{
  "d_model": 320,
  "head_dim": 64,
  "activation": "gelu",
  "norm_eps": 1e-05,
  "positions": "rope",
  "qk_norm": false,
  "bias": "none",
  "init_std_qkv": 0.0349,
  "lr": 0.0014,
  "lr_head": 0.00506,
  "grad_clip": 1.0,
  "doc_mask": true,
  "steps": 7766
}
Each number is 200 + 30 x the weight over its row's rms, rounded and kept within 0 to 999. Layers, rows and columns count from 0. The size before them is the row's rms in percent of the matrix's.

# layer 7 MLP up, 1600x320, rms 0.106, rows 1046-1066, columns 240-319
107,195,269,197,209,175,219,158,213,236,230,256,198,175,127,132,190,219,257,165,212,141,188,163,201,186,207,193,245,175,197,156,204,145,165,174,187,195,185,160,196,180,166,188,250,226,240,260,217,176,169,198,189,188,156,155,192,197,199,200,203,234,187,213,188,229,184,196,200,234,183,159,232,217,209,196,229,196,150,243,190
097,184,205,208,178,194,193,204,222,212,224,159,162,163,195,193,188,234,222,192,267,236,221,243,181,137,204,205,211,234,194,180,232,169,209,186,214,240,197,171,189,206,189,190,196,220,208,232,194,223,160,223,169,179,183,228,183,245,247,213,194,141,213,247,202,190,203,203,229,218,204,245,213,185,200,261,142,171,146,134,168
088,207,223,187,179,237,223,202,182,239,216,215,181,240,162,170,172,151,229,182,185,246,205,125,197,207,207,173,195,254,189,165,217,162,184,219,201,213,151,143,203,221,166,271,171,254,220,223,297,181,199,190,188,250,166,217,184,196,173,175,271,256,200,175,247,236,196,193,182,239,258,214,190,198,222,170,191,219,176,184,189
091,203,171,268,202,176,170,192,267,168,246,215,192,214,185,174,233,180,188,214,225,250,185,202,181,164,196,230,180,179,212,240,216,224,206,187,192,168,221,180,176,247,172,173,211,232,204,161,237,203,217,196,196,203,178,166,223,184,168,208,168,205,247,203,187,189,139,206,243,210,183,205,141,245,133,210,202,200,116,253,201
095,181,175,209,161,182,259,207,153,208,243,183,217,224,240,212,158,189,201,226,245,219,192,168,219,153,199,215,208,173,169,200,215,184,208,181,202,202,219,196,181,148,175,242,187,200,220,196,189,199,166,213,176,163,169,115,174,212,205,232,199,162,190,249,193,194,164,267,242,206,153,178,258,194,286,172,144,210,201,113,181
106,171,237,255,192,182,230,238,174,108,201,142,201,218,207,178,229,211,216,150,211,193,138,161,192,179,167,153,221,246,150,210,213,221,175,207,217,219,248,167,193,217,164,219,130,229,185,192,202,199,207,163,156,186,217,176,204,190,186,201,166,260,221,222,155,216,227,164,244,225,240,205,210,220,230,192,202,206,188,193,157
106,181,189,195,188,215,231,191,204,194,217,212,241,188,199,213,186,164,171,244,248,199,202,185,190,195,190,221,197,193,192,170,179,182,210,180,227,249,255,188,178,198,186,175,185,198,187,189,244,136,144,162,208,200,190,173,205,200,209,214,192,220,189,171,150,228,252,182,213,173,147,203,234,231,232,199,221,239,231,143,218
108,185,239,196,215,224,261,169,167,213,171,185,240,157,162,219,188,206,223,124,198,219,218,188,185,241,247,199,212,219,240,208,165,291,185,213,182,159,200,186,175,170,246,189,245,232,203,248,167,181,155,206,173,232,255,168,200,195,227,199,171,230,95,177,226,215,145,234,219,229,202,223,156,157,182,187,241,225,217,170,253
103,223,213,158,156,174,184,174,212,175,243,250,213,213,199,195,177,196,219,222,225,208,227,222,210,144,215,198,210,202,166,172,249,200,173,186,241,220,258,198,160,165,211,176,179,236,211,191,229,176,233,177,219,192,199,219,188,227,200,195,235,173,198,208,156,274,211,130,132,206,197,166,198,186,264,229,210,221,195,177,233
120,220,172,234,213,219,176,208,243,207,257,250,192,213,194,185,166,204,226,187,231,240,274,204,180,191,212,178,249,217,215,215,280,197,194,189,161,179,148,113,165,179,164,211,208,204,217,179,208,207,228,214,188,191,186,141,203,234,181,219,239,182,228,158,216,203,176,155,214,220,219,160,191,179,199,175,167,167,214,212,201
097,185,156,210,153,175,167,165,242,216,154,211,224,148,205,202,199,167,194,204,185,190,212,212,159,239,193,224,216,193,176,199,198,209,160,195,233,189,180,241,193,218,182,242,209,200,219,171,146,183,215,203,231,186,215,221,197,184,240,154,201,217,199,229,248,241,164,289,246,214,190,185,235,151,218,233,168,182,191,101,226
095,221,182,211,189,163,173,203,266,171,227,221,215,247,207,194,189,148,150,207,213,168,143,201,163,137,243,228,187,217,205,213,183,202,174,235,179,167,217,178,245,232,163,213,210,203,174,214,132,210,160,204,199,212,200,228,214,230,166,181,181,202,245,165,183,205,178,143,262,187,212,248,190,213,201,250,213,230,194,197,229
107,193,223,188,149,216,181,132,161,211,206,199,229,199,161,192,226,212,232,146,240,208,235,156,160,217,240,242,205,231,208,201,211,198,215,178,249,208,219,178,192,228,228,207,174,212,220,167,198,222,257,178,176,244,217,163,204,219,194,262,187,207,194,197,179,175,208,200,182,262,238,181,185,225,165,188,175,224,207,190,169
094,237,203,184,176,221,123,243,185,201,248,256,246,147,227,189,209,180,204,257,217,232,145,226,203,188,207,181,193,205,259,186,186,209,241,217,141,224,141,204,156,187,178,245,188,261,181,221,187,201,190,207,243,247,137,220,170,236,209,206,166,194,278,137,230,166,227,203,245,203,230,164,277,209,216,232,207,188,205,226,182
100,196,232,240,173,163,224,254,255,192,181,182,235,245,207,210,153,216,194,170,284,194,161,197,239,190,203,224,198,206,192,144,185,182,205,221,207,203,232,212,177,200,228,142,245,217,223,206,177,195,211,200,277,200,228,160,193,249,216,177,190,152,201,192,228,202,156,215,217,175,191,236,204,224,140,250,204,206,193,165,219
083,212,229,208,193,167,178,201,229,187,160,271,162,208,218,198,189,173,204,169,178,146,148,172,184,166,145,99,188,227,195,182,253,198,189,235,216,190,123,179,231,172,154,161,200,191,200,184,173,202,217,239,203,212,207,197,238,205,249,205,215,249,191,226,227,213,212,205,207,236,283,180,177,177,182,205,179,193,212,199,188
100,166,239,171,220,185,249,133,224,208,162,227,217,235,191,209,178,205,251,270,201,225,211,214,229,224,177,134,213,234,148,222,176,212,234,168,202,170,221,190,226,193,218,179,214,255,197,221,232,136,173,217,172,203,243,230,178,190,139,174,232,222,172,180,191,153,255,191,179,178,143,203,171,215,249,189,183,217,194,218,208
099,226,218,164,189,238,177,160,171,243,270,191,128,202,202,207,206,212,182,215,226,203,228,186,188,174,171,164,229,173,177,269,211,203,211,212,176,197,221,173,211,234,130,195,209,222,176,252,188,202,216,187,235,175,210,187,198,189,144,149,248,239,182,187,248,196,169,154,207,202,164,186,230,224,214,204,203,147,200,206,204
103,271,169,225,123,163,208,214,198,174,168,206,190,169,221,197,160,169,211,191,197,251,194,147,208,198,238,160,161,198,155,195,195,275,200,250,205,157,202,172,183,195,200,215,197,228,156,179,197,187,211,181,231,208,249,197,134,249,194,205,206,186,232,234,158,181,196,219,187,197,213,130,171,223,240,266,196,186,143,173,178
095,221,189,220,166,133,177,223,185,211,254,197,214,152,223,184,228,177,201,157,197,237,187,166,180,199,230,212,182,173,175,222,221,273,245,233,163,235,117,187,169,192,149,207,263,207,226,207,179,214,204,228,205,191,226,177,181,223,222,198,218,156,188,160,186,183,240,207,125,211,263,228,218,180,215,221,168,214,231,208,179
097,220,146,252,220,246,177,186,161,181,232,226,245,170,177,215,179,185,227,181,252,224,213,235,172,204,241,168,328,231,241,195,221,229,190,176,200,188,167,198,192,206,191,235,195,238,230,188,230,167,236,219,192,152,203,228,201,212,179,250,192,158,259,229,174,154,190,196,172,209,187,252,216,199,198,242,226,153,110,220,188
# layer 7 MLP down (transposed), 1600x320, rms 0.0983, rows 1046-1065, columns 240-319
115,143,236,190,188,187,183,189,190,190,172,195,196,195,161,147,199,188,219,199,131,191,169,220,267,220,217,195,187,172,242,151,226,220,185,234,216,114,208,208,239,236,187,213,187,183,236,170,192,232,217,196,174,161,184,180,172,235,236,185,195,195,258,194,181,116,155,186,216,141,201,207,218,237,206,195,260,219,179,230,189
091,170,187,153,185,170,196,220,143,175,176,218,214,217,221,195,240,197,266,245,193,211,234,230,213,247,201,168,316,240,246,180,174,185,187,199,234,181,237,195,150,193,223,189,258,234,205,226,200,240,153,219,198,227,201,235,221,198,145,236,243,185,205,154,183,199,197,209,177,206,176,279,224,280,236,209,225,218,185,169,182
096,188,213,219,214,233,181,227,180,174,173,184,194,182,234,187,211,240,216,205,182,144,209,242,182,202,222,227,233,151,230,200,210,217,233,220,177,197,180,248,147,165,217,143,254,182,195,159,146,246,177,222,222,178,236,193,214,238,213,197,150,165,185,181,223,202,151,186,244,207,207,202,194,232,200,212,203,209,213,214,212
092,268,167,161,182,246,174,199,188,263,164,168,210,241,206,234,165,237,219,180,185,194,239,212,200,147,186,164,141,193,214,196,194,226,216,247,195,246,158,198,185,191,224,190,172,185,163,245,176,203,211,251,195,139,254,220,210,178,206,191,213,166,190,203,155,210,194,273,159,191,229,170,234,125,222,175,222,235,242,205,208
107,250,181,220,154,165,207,157,194,149,226,198,179,164,215,139,192,243,200,160,202,150,251,182,187,199,221,147,177,229,201,227,221,170,228,183,192,208,221,194,218,222,209,151,182,254,221,241,189,202,214,199,213,169,254,187,225,201,228,184,220,265,230,172,193,204,214,142,149,194,176,205,157,193,201,206,221,223,147,228,219
109,223,231,209,203,231,199,206,95,192,199,172,184,185,201,159,189,133,200,175,146,189,179,186,131,226,244,183,163,186,163,167,245,236,224,211,175,204,162,215,222,224,167,209,152,178,201,229,169,225,204,207,170,189,279,233,247,230,147,206,199,203,161,162,266,194,146,190,191,215,286,237,229,230,213,201,214,146,212,193,228
109,182,232,180,173,173,215,139,195,236,209,212,225,220,185,200,188,180,171,227,167,253,214,224,206,213,194,191,160,249,241,248,167,240,236,198,196,214,165,224,244,182,207,264,175,160,216,166,206,190,204,134,189,178,244,171,221,197,205,187,228,221,213,164,214,194,183,202,223,161,225,210,228,186,216,230,183,163,244,189,220
108,169,227,230,208,237,150,156,186,178,263,206,186,223,225,242,211,257,220,225,221,198,271,198,206,147,193,131,220,234,188,269,193,121,233,184,181,175,186,163,187,171,224,153,185,205,166,242,228,181,185,209,234,229,207,177,209,230,214,235,251,196,199,264,209,226,199,166,213,165,202,202,199,225,213,191,256,191,124,243,231
104,171,219,216,130,203,233,149,195,201,196,205,174,182,178,209,208,186,200,218,144,189,177,180,229,202,258,191,265,211,218,218,231,229,181,191,262,215,186,181,223,204,206,147,209,155,166,219,226,195,234,271,217,186,204,222,176,201,239,173,229,225,219,234,227,166,181,149,185,232,233,232,176,252,225,204,185,230,182,201,173
125,204,213,224,161,215,186,270,190,207,198,223,218,206,198,223,218,247,148,221,189,206,190,168,232,220,205,218,250,208,204,216,189,171,136,239,193,156,255,168,198,200,207,172,169,237,173,176,169,196,204,217,156,216,154,200,213,194,159,208,189,199,243,231,218,198,193,223,188,218,217,229,168,223,159,219,196,201,175,225,215
091,198,245,227,197,174,213,237,206,164,194,256,216,202,199,217,196,206,189,223,150,175,157,246,198,161,192,212,258,226,258,235,223,186,154,189,219,148,197,210,190,240,206,186,247,209,265,236,199,210,214,219,200,195,185,205,168,207,249,174,238,230,178,209,186,217,158,262,149,166,167,174,194,128,199,148,204,232,143,160,254
094,224,183,242,176,163,190,224,231,227,217,164,257,232,227,180,195,207,237,201,241,232,218,188,204,222,186,198,219,213,204,152,170,219,193,157,203,185,257,200,248,198,185,224,206,240,179,208,222,250,179,236,152,152,217,231,254,216,178,195,246,180,198,230,190,214,188,227,189,239,197,224,222,208,180,163,199,185,164,219,156
100,162,180,224,252,164,183,180,241,204,200,228,160,176,165,185,200,184,249,185,176,156,172,182,239,208,224,170,238,208,219,230,173,176,190,105,202,191,224,197,187,187,209,243,216,228,213,188,201,206,171,201,177,165,229,185,186,204,151,132,188,146,252,202,212,186,193,220,178,222,93,152,156,211,234,196,235,230,210,191,227
093,183,192,207,183,179,184,209,208,199,209,174,213,251,190,219,206,226,248,161,164,195,166,229,202,176,161,248,229,210,206,192,253,191,207,206,241,221,232,185,173,227,160,214,236,188,205,187,185,167,185,170,171,182,237,182,188,187,149,151,196,204,218,228,200,221,199,201,157,202,184,237,207,243,186,211,178,161,126,146,233
098,222,220,224,219,273,191,193,207,172,182,188,235,223,193,140,201,233,231,173,212,130,185,266,199,186,154,194,201,165,201,222,186,249,209,245,200,212,160,238,189,265,192,220,166,149,219,177,181,247,185,175,152,179,211,203,215,157,242,184,225,207,193,165,190,202,227,261,171,187,239,138,197,185,182,172,187,176,237,155,251
089,229,176,196,214,170,202,234,173,200,206,165,226,161,203,187,200,259,202,233,195,290,185,201,198,233,222,226,198,193,175,181,168,199,194,201,218,203,266,240,197,224,250,242,192,227,169,200,217,188,175,170,214,196,172,187,179,167,196,189,178,181,201,205,157,185,178,183,200,164,177,215,199,208,224,214,175,208,208,207,205
112,199,158,246,152,172,235,162,206,219,187,215,210,203,181,181,175,194,187,199,214,236,201,215,179,200,148,201,272,225,198,161,219,219,173,239,193,212,210,201,189,249,188,236,177,166,251,173,253,178,196,219,198,264,209,217,223,166,191,215,247,219,203,147,210,175,184,183,263,148,180,239,254,178,164,184,176,190,209,150,199
098,166,154,196,237,172,224,169,175,215,176,166,163,219,195,149,157,163,205,211,200,207,218,281,185,227,167,201,179,164,205,203,187,189,208,208,221,174,150,170,191,284,153,180,215,203,195,200,224,228,209,170,182,225,234,194,231,126,188,180,226,170,176,184,197,239,224,227,195,254,246,201,241,141,177,181,199,251,212,266,153
108,167,209,137,233,221,199,188,196,210,195,200,184,199,172,179,166,225,195,237,232,281,189,162,220,194,184,199,109,188,190,213,247,180,172,181,202,197,178,245,221,165,229,165,213,128,230,180,208,212,168,172,151,216,270,181,156,190,196,188,237,185,237,163,254,194,193,198,168,176,203,201,158,203,235,224,230,191,205,239,177
100,171,199,187,235,287,194,199,170,185,199,208,182,218,204,164,170,226,234,169,235,181,207,176,258,203,211,145,211,243,159,218,201,225,166,189,279,193,191,266,199,168,188,171,145,214,192,221,217,190,200,167,241,171,174,203,183,203,211,160,200,207,225,223,255,207,173,240,236,220,159,220,124,228,150,194,233,192,201,175,221